config = dict(
    num_key_value_heads=8,
    head_dim=64,
    hidden_act='relu',
    init_std_up=0.031,
    lr_mult_o=0.713,
    beta1=0.9,
    doc_mask=True,
)
Each number is 128 + 24 x the weight over the matrix's rms, rounded and kept within 0 to 255. Layers, rows and columns count from 0. Numbers have three digits each.

# layer 3 MLP down, 512x1024, rms 0.0239, rows 283-474, columns 928-959
155133138126120117127140138173128147119124099177125115120149131158138109107083121090122133180106
126127113132099117147116117119121123121151149139150154110213106168100126145138103095089152111124
132115146125112140130146119158131123137140111145136133117125119155136121111143129098129153146133
080102114183141113131105093157119060108052067086166129072119118123071095149097123127114163138138
187149136139112145122126149137127129152125149157125110110148108137107142135171150139143098112124
154131137142106110137148136129115116129114130117138137109110133093114130133128117131110134151144
143130098115109116116106123091084111107136105116115138112163134096155137141091045128159138142111
132143143114088122120103145116131108124108153131103118117154121159116132079153186128146089140096
085076141162112123126137143121100137134146116115111150125164100174145112162079133165152142136162
130124172125123131135112126135120135121143107092130147146114121081120126122125200145127099152132
137105117132089092106123140139140079113146128171122126094091171158112113107081089069144115124148
173134142114103126145092128086125123148128119132107133139138153089118182090133123133140196136119
125126180151126124115150166144135100151148125148135208123098103149152170114117192130143113104161
133140084116129116156125120150107161160179115122100091121117095148109156105114124114147134106128
139142107078156088136128121132150132133137164160141125172147108125131122167158146123174125157114
203116124185143084139113133119114153125137134126102129118110163098137126102162085139148144134129
070159129156115121143137097168094079142129127151168114137137146171070135101136133167180112136166
155096090123111170121150128113122138169089114124122132144149107163142127146110139117123111181176
116093130124134123144143119101142160097153172147135155149134137160147076155090115123134146117113
149145086090173105124105070122110156133129109146119146125136139145117162154144115123174137117170
125122127107120093115136118106130108142116114117103112113142086148111130090125123110142147117140
123187104109084161122122134109123120160094145130109165147155140118147137141112110093160138181120
116105106157139128082115142117139134113146149107106121118124113128102123125119144128101115110099
147088168106109154090112135137113120134145122130122113127125115082137180132176134167163111137132
094144124128126131123113162113066183116143102150150118167118116122119132126125140154142132115135
160127074145156136118107091116165152107078158107152128193139094134113124088088121102074094146105
124123116152103128128091150137097140180129085101114159063164158143122153121123112121124105160102
101119164138105135144123125155146152112149095132114078129135127128123139096098126106132154108137
095111127141136142133132113142107136156114146128130097163135113144078126129153112061144097150144
089141123149144152168139141118110126151141136118169137143166144138138141085147107142117106133153
128106100101154154141167142143147204150140128143126127130125130189105140072121093130136144127112
124120143154124160145130107135192154112169141103107149161141088171138136145124142168144119076126
118111129126117163131113120139134091096114146162139104095062136090115126123071101101132118116112
162120151130129104156133115144150156132125119142159131114123168181108127112152120127096105151110
093111137140148153120154131100103152147120123117127137116129121156125142075126120127114128104130
150057118112182102119127097110140155134099146147133158138137088171110160156130150128072107086129
155132123132116080123114130144155150122118124150148120086129110087143122110129146120165115144133
129097166144125121147135150143130133149131121101145141096112130142131132127091148112166097138145
105083137121163122125147147118147106112121200113097145120146162130102094112168122107145144123135
117145137100147089143132116126106078101139139086130115102143147141161096111126119110135142165101
159167091109141122114122134137144160115142130120135125108149126128143155171106161140140151127137
114129142110142086110127147133109149159154158133111167165055123145126196098102107141106138131115
143105154131165097140158090140143132131118135093086110110121149121125139122127112127132098116160
126099136174108163133142131123165103115141109111134150171129139127119136120177202153116122146135
125162154158124103127114197121135098133134125124148111145174115108166154115137166144157162120144
114157099075139112118134112113153162109073135165112110109131135148112165132151168117203133086155
115116142133126095098121140127127143111114117183121148095181135170117108142113118145154145115077
158158122096096092129117156130133175167100159163110117110142126134135131164149148123123140139175
095139107078137114121116121097123145139145176135107107078103129113162124152137116182124156141119
139142139152159122147139107118124143118149128120126158126165105150118126121141123112065177072122
162154131119113117113123144161113152140130130123124141125161122129145188129115177115157104109138
080140169131138101122151127167108130140150089117118146149098137158115133104151144081155100073120
118127102137135178140135151111150127107112122131113147117103086115156135110115190149147127125141
144143072143142150121127147145134130193122098182124109121143097151153132117148160141140154159130
200143092124107133139116084119113093121129112129124086092122088123172153146098146082073086119110
136128149155141162119142135156162131127130175117157146228136118091132130134137163136127128120139
085142116124145120126120171120089166120136141103137096157135117124120130104104144152145137109106
171116099140160117130147121128128116126097093159113162110166146083069155177156123094155112097111
118159113123129118129122126140147139143124168081138151122156144117148139090117110138131100089118
172130114126107171105128116130177172125132089103116122109167052079119161157131129121134171130137
091071140088135139137119109157115105141110154134153128142105140092074143119125133109135113128143
100132163110177089138132128131146074158154132143136131135098169166131141111146135143137118151116
096095105117130102128126126113151155125177128119121119114162126111127140105105117158131150121121
154119076102129150146128122118177122151130097152155134134141115130095151150118079121127154093151
140113135129126135155139133125134133107138129107142155114129109138157127127121176151125089140141
122107152143133110138124132127166157103125137094130164105139111126146173100175173165131162109123
130149115157125131131140134102084158099120147120141082154121130154170132131115132138149114127164
138143141120119113110122109140182085111075137104158123124117101201182089130121121089133151150127
145112111098147115133123154109148124144123115112109100131145116165120136140158163149159135123140
125083142135156138131128107115127106142130114126134130131157149198077136110072069098154142142189
157106148139134127136142131123131153103148135158140096094089136137141145152077114073155097162106
157121097113105132141133140126123194107115113147128126115093132148102118097182105118135184116082
098127108125132133105102128097124156131113156171153118127132120141122101104149147134116138123115
068094133129112133095140093132158121107103092120124175130164121128099126130127140144096154120102
138134129119116099140115135088135111147140099149103132114153155145143120124168122150126132123117
166136097123117139108124125140127142121142154119111109093103079154127106115101145106117137112127
167134133065154109098113128103122082083123139169156112103139159141137071138112144109112165099127
130174090201121122119138185116080087141106129130093158125132150095122134158117111112174143091103
132142160125116106142133132148143138095143139100116111124105113183169124072128165119142100157144
142133147150116106122120118130129148063127131137108183165128092108131150161117172120098095110124
103093099144133150131149137114128127123125104149101122124137109113108127131068086110113111114162
047183097136124132128132133127106182147084141147110137087100119096154171154148151107126129142124
136085144098028119107120135126135089125153105161121132128091162187145127079123125138137115126116
099133129167111143085088127111136113115152111124131143115099101087132117143112092133150135155151
082140099200145120164161143143107127158175147103121114140152159106126137108123151119124144141141
066182153131145147116138096149128076149149137097122134125091144153122106104094139145179131100114
175126143103122096120105151140090119118117130132117129151090101119143091126156081151132136159137
117125138106158129120133138132147089153139098158100114101087105159160110208129130131121145124144
144145122185105079138141126122134086103169083142149102110091137140134108191137115143145104079146
138088126156078135123109128121120102077119151131143139151139127094149117120122113128098133129127
149110102156102116176138104119138128125105124085150146128142148137096110133168145140103153135089
142162115147120121130130138139150171101129100121124128160067143154096125120166161133140099136107
099102091117130121131126125133128143159142175122125118115101162140108124131143128139116136095165
061142149112164146162163141141105131146127150114126158156098136157117129114187105118152115123134
130153126117176184133129114139131121109143119094132096142175113096136158153166087146147170090133
163116152100128123150112118121125117103141116157119141120161148137135115150125137107134117085130
128148140115133139125141115135096121158130136159138156102120120124112126115136179152121144123139
121163140096102142155105135111103088079143117089113155115148152116171122118138161138098172154099
135126143132163086118130118145165138146167084150124107132122095166104151167160090127154182135137
151144119123133131128136146104145120161173118138148098083183124161111138130149121094141120110156
119147128119054155130144118121120113142098064121131076140140118106095150119124113108107096149149
154109149142150140114140103140111107146133089137157160142107120105136133139135152109092125112137
129100124126111182138115163134133116141140098153121128129098097115165123156113137165137162161152
150159150097143095124121130106145102053134176150109112136156126146120098141128127105114118121111
082142179108098132130143165154120104115175117150154137129136145133177126087111135107140116128164
150201101159083105143118100121118128099166105118106201171129121163149150170108149130121122080142
097095152125142109114135140146149134075142096089129095155117143160112134193163134157185101106133
106165148157113134124111101149133143154160130077130120153130142139133101143113116163159132093111
096131192166119129127120119141135150092119170112128177171137111133143125141139087119102165159137
101122082138158114097122148130132139140143115091103151072131109116113168112142088139124153119165
115150162110117103136137182119119084094142190142116141172142165159124133117129121091092124097150
138112092125082096108131128140127153134095122147128126097125093116100163129100125132123135152130
094109163105131144129114145148097137093088094156154112130095121119134125133141121166120118084137
112173130141154120138115128154131061180117126068121141075167105136133117098092115117120161126099
107146124154138095135110139133150136072128092118128164115058177159138123165125118147178084139146
120108169134134158132141162136142106109113128137127152081141141102116099104153098141135114138085
087135120037146140131131128089137154169155157101120154179053118151137127119113160164138127141151
109080113149132155101107133127129144135117155134133123107156121145107103079097146118114146149134
118093127099135126143127075138126144160159142162129113106127174133136138176127131137097099102109
101116148145121134094068119112123132124151166164072108097156122118127120147142118102129115117127
180098135067098149106104150137136160118136121122123168140146104164144142136143114163138145099101
103148131111090115130143106118109145113097150127150147134092131099124110147100100142147143126137
144138112154177141132100133128115110081127104066132150135172133125130102110153144120139143083103
147134044119102119103128098123105137121103197126124102113087118100114138141164078101081129127144
122127141154138172129135113130143079152131112126109147144148122148141123134138106097093148177120
098121150121133173123152113123121149086149167153107128135100156157126101125159133121150137130083
143159140124124186132115161121142144077121113118166112168166158109176129139111122124148138152111
108100128103164077151167175149112130119116100118154101131130139118080121149154131099146143132182
102150149123131121150153155084114138130065092124145173143192130184121119138134095125087075123130
131132105134126137133116125120142147139156141121105157129097135121126115120089147155137134090105
129122131112133113113075119098121136149134117159121106149107147065143144146164141162104164164156
127139182125151109123124149133162119128151140102114154103096133162124137119122149156161133121135
114129172104188129129119112126143110069083125123115117087150116126172142123141155143087144115127
131145170170143198137119086116131132135125158090104105136111135111125121146128068111124134124148
137112128160102133146142150153109148142188101129132136139063062112082140170110170154129119173147
107086141114172149116116146122142119167099147145188104095167125162145142102135162100122112155119
075110120110144123140136098124064132104153113090100140157098104101146070096136192121129138096134
173185146125091124135114161158162145164070081132131108136104091136153148168162140165147117172125
102107130114093170149132121087113095125128102075142095141182111127124125140092148087095098096145
126079185130203160151128187115135148128112142135134118175134131119121146076110146116123153147121
083099169154132128126111139121132152130122141128135139139084107088105121214156090127125117132169
101090127122123109143114136130100139117144148115126151135147088105144108125148114144151102144179
161130174115156134121132117101121124125105126086124123156140101142169129127104177143155107134110
156162103122139184130110085121142141099110073144113158126085118102133111122068115141060106103136
112122127127133093116134122161155077111167159116163152134116130144127122133109117134109114138139
178147133115116123091118153168152149133107127112119148145098152108161157087173161083152140159119
181133135084126142107121130124089162140129096174107174142127101111123144189129165140078128128094
139143182186119106119138137171158115088118164175146133178148133101092071139122096139129134116119
088140121106112080153134149124143112096144143118137126106119141118152165105075103081118115123180
136146156126147131142128151094146102098124093107133127094122173111107076139117083140131155147103
124122121098096149125149146101112124123155150127133155113134118135126123125043120131140131113094
207118116148139101110128107126110115119149132097127084113118120126125128163159092112098129162151
107155125107148098124147111109123139134126110119109089106100097134109126146155106145137138115114
143116146137130137127110103118118107144097118148132105074107152099141129107149138097139132141118
116124157138129159138128131105155131147133162124156139164173125144128156107097169117111142142145
129174159116144123139127113142127120119153136120144108105133117155154114088122127132124125121127
124100123110146170130106100144114133089110151145120103152141164091154132125151178160158108086112
195173125075104132151124147149142138072121117139164166135144110144145123117154150114180119110132
157141115135122116088103125141129126149150126151115127147151138111132137127128150123123115120141
116082130128118161119084098149139117151145097127123129119131112174144134122107140169134154165123
105139144140168121123128127121129115130104092125105153167147123102120136106127082114145116128145
102103134145094130116085149119134128141131157118163130106095120158140097132105160162101180154115
167118137171150145107110118111118089118153105141141142103106143106154091067124084157140171131097
120102094156140130141144144140158157131143151149167147150084164116138170145131097124117128096129
120133087117118114095142122114134148157136107133121119109189101148151112125115139160159095169126
137175126116150114135113104108115124109139144112114129127135118115097132174134156145106101129132
142092114122165099107131158122132163129106154122084132120081124128151126168100148121094143118082
166142140180140128115150097162125140139093130176101078111107128163161169109110157149114117132123
186095112100147144138145138110128158083127144127120149115167108120129092116145147113133128137093
130125125121136137127151147130174164167141114120114088120129123135120127092189180105135112137125
148103149142133121110131160124128134106092103184130133093121146160107124110170181122131117145141
147107090086146157144138062113159135131121120132134149188113151111119148173109114140129144153073
121125120127133110129134127117123126125139125117131113138122124115134136141122106125136116129138
168112090130128112073111133108121110145139103141097105098114122108130116130135132100113142140114
110125123151142126113132103123133079116081133126110108172133164071154132160091105118110161143118
131116133131154125132152146131145123138117142147138119131115127125119123112126106135132125171132
174111163122118170131116147141154115142090112100108118121129155110110139118142077149143124184149
109140113185104189115128176120095100160154155127114129150159195142116098125113138101089147121122
164144136138173061135144148116150121150095123106138141089061131140115164105168110158140158136143
154083071122115117114115108123117137120116088150097110096132119106120103093153137135140126158126
149138145130093116112154118114120140136121169107148144177184083142142143113110164133172163127148
123176116126151139127115127150140078129171124150127113140164108169134140126143146132170109194133
134090100088146127145168143125135168131107168094132142091166068127105123126175126086135159148107
094149130120106129119113145105106133109165153106138131147119109130177080112124162086122133130111
131121120114082144158183107145106118155109121092153160141137121153120119092147155154117108125133
134133110137109111121123136132100126106134127087119115143111110077111112156139136122099121153151
137136100088098179129122075135107152163107111117152113177153120101122139133140095130119170143120
087102119117136136121111153137152132107160080146116163156148119116154148137161151126152147123209
085147100124147165119117141117142158114159096102114113097092115090119111177087120117126135161163
141131200122111141125125147089090140101161104114117160141102084115122128150132129124155123177072
116124134088140124136111145107130105116084114095148109120150132118136112099140103119088153124138
138091145158170113123147097150113127144115138168132144113062153136140136081189086124128143080147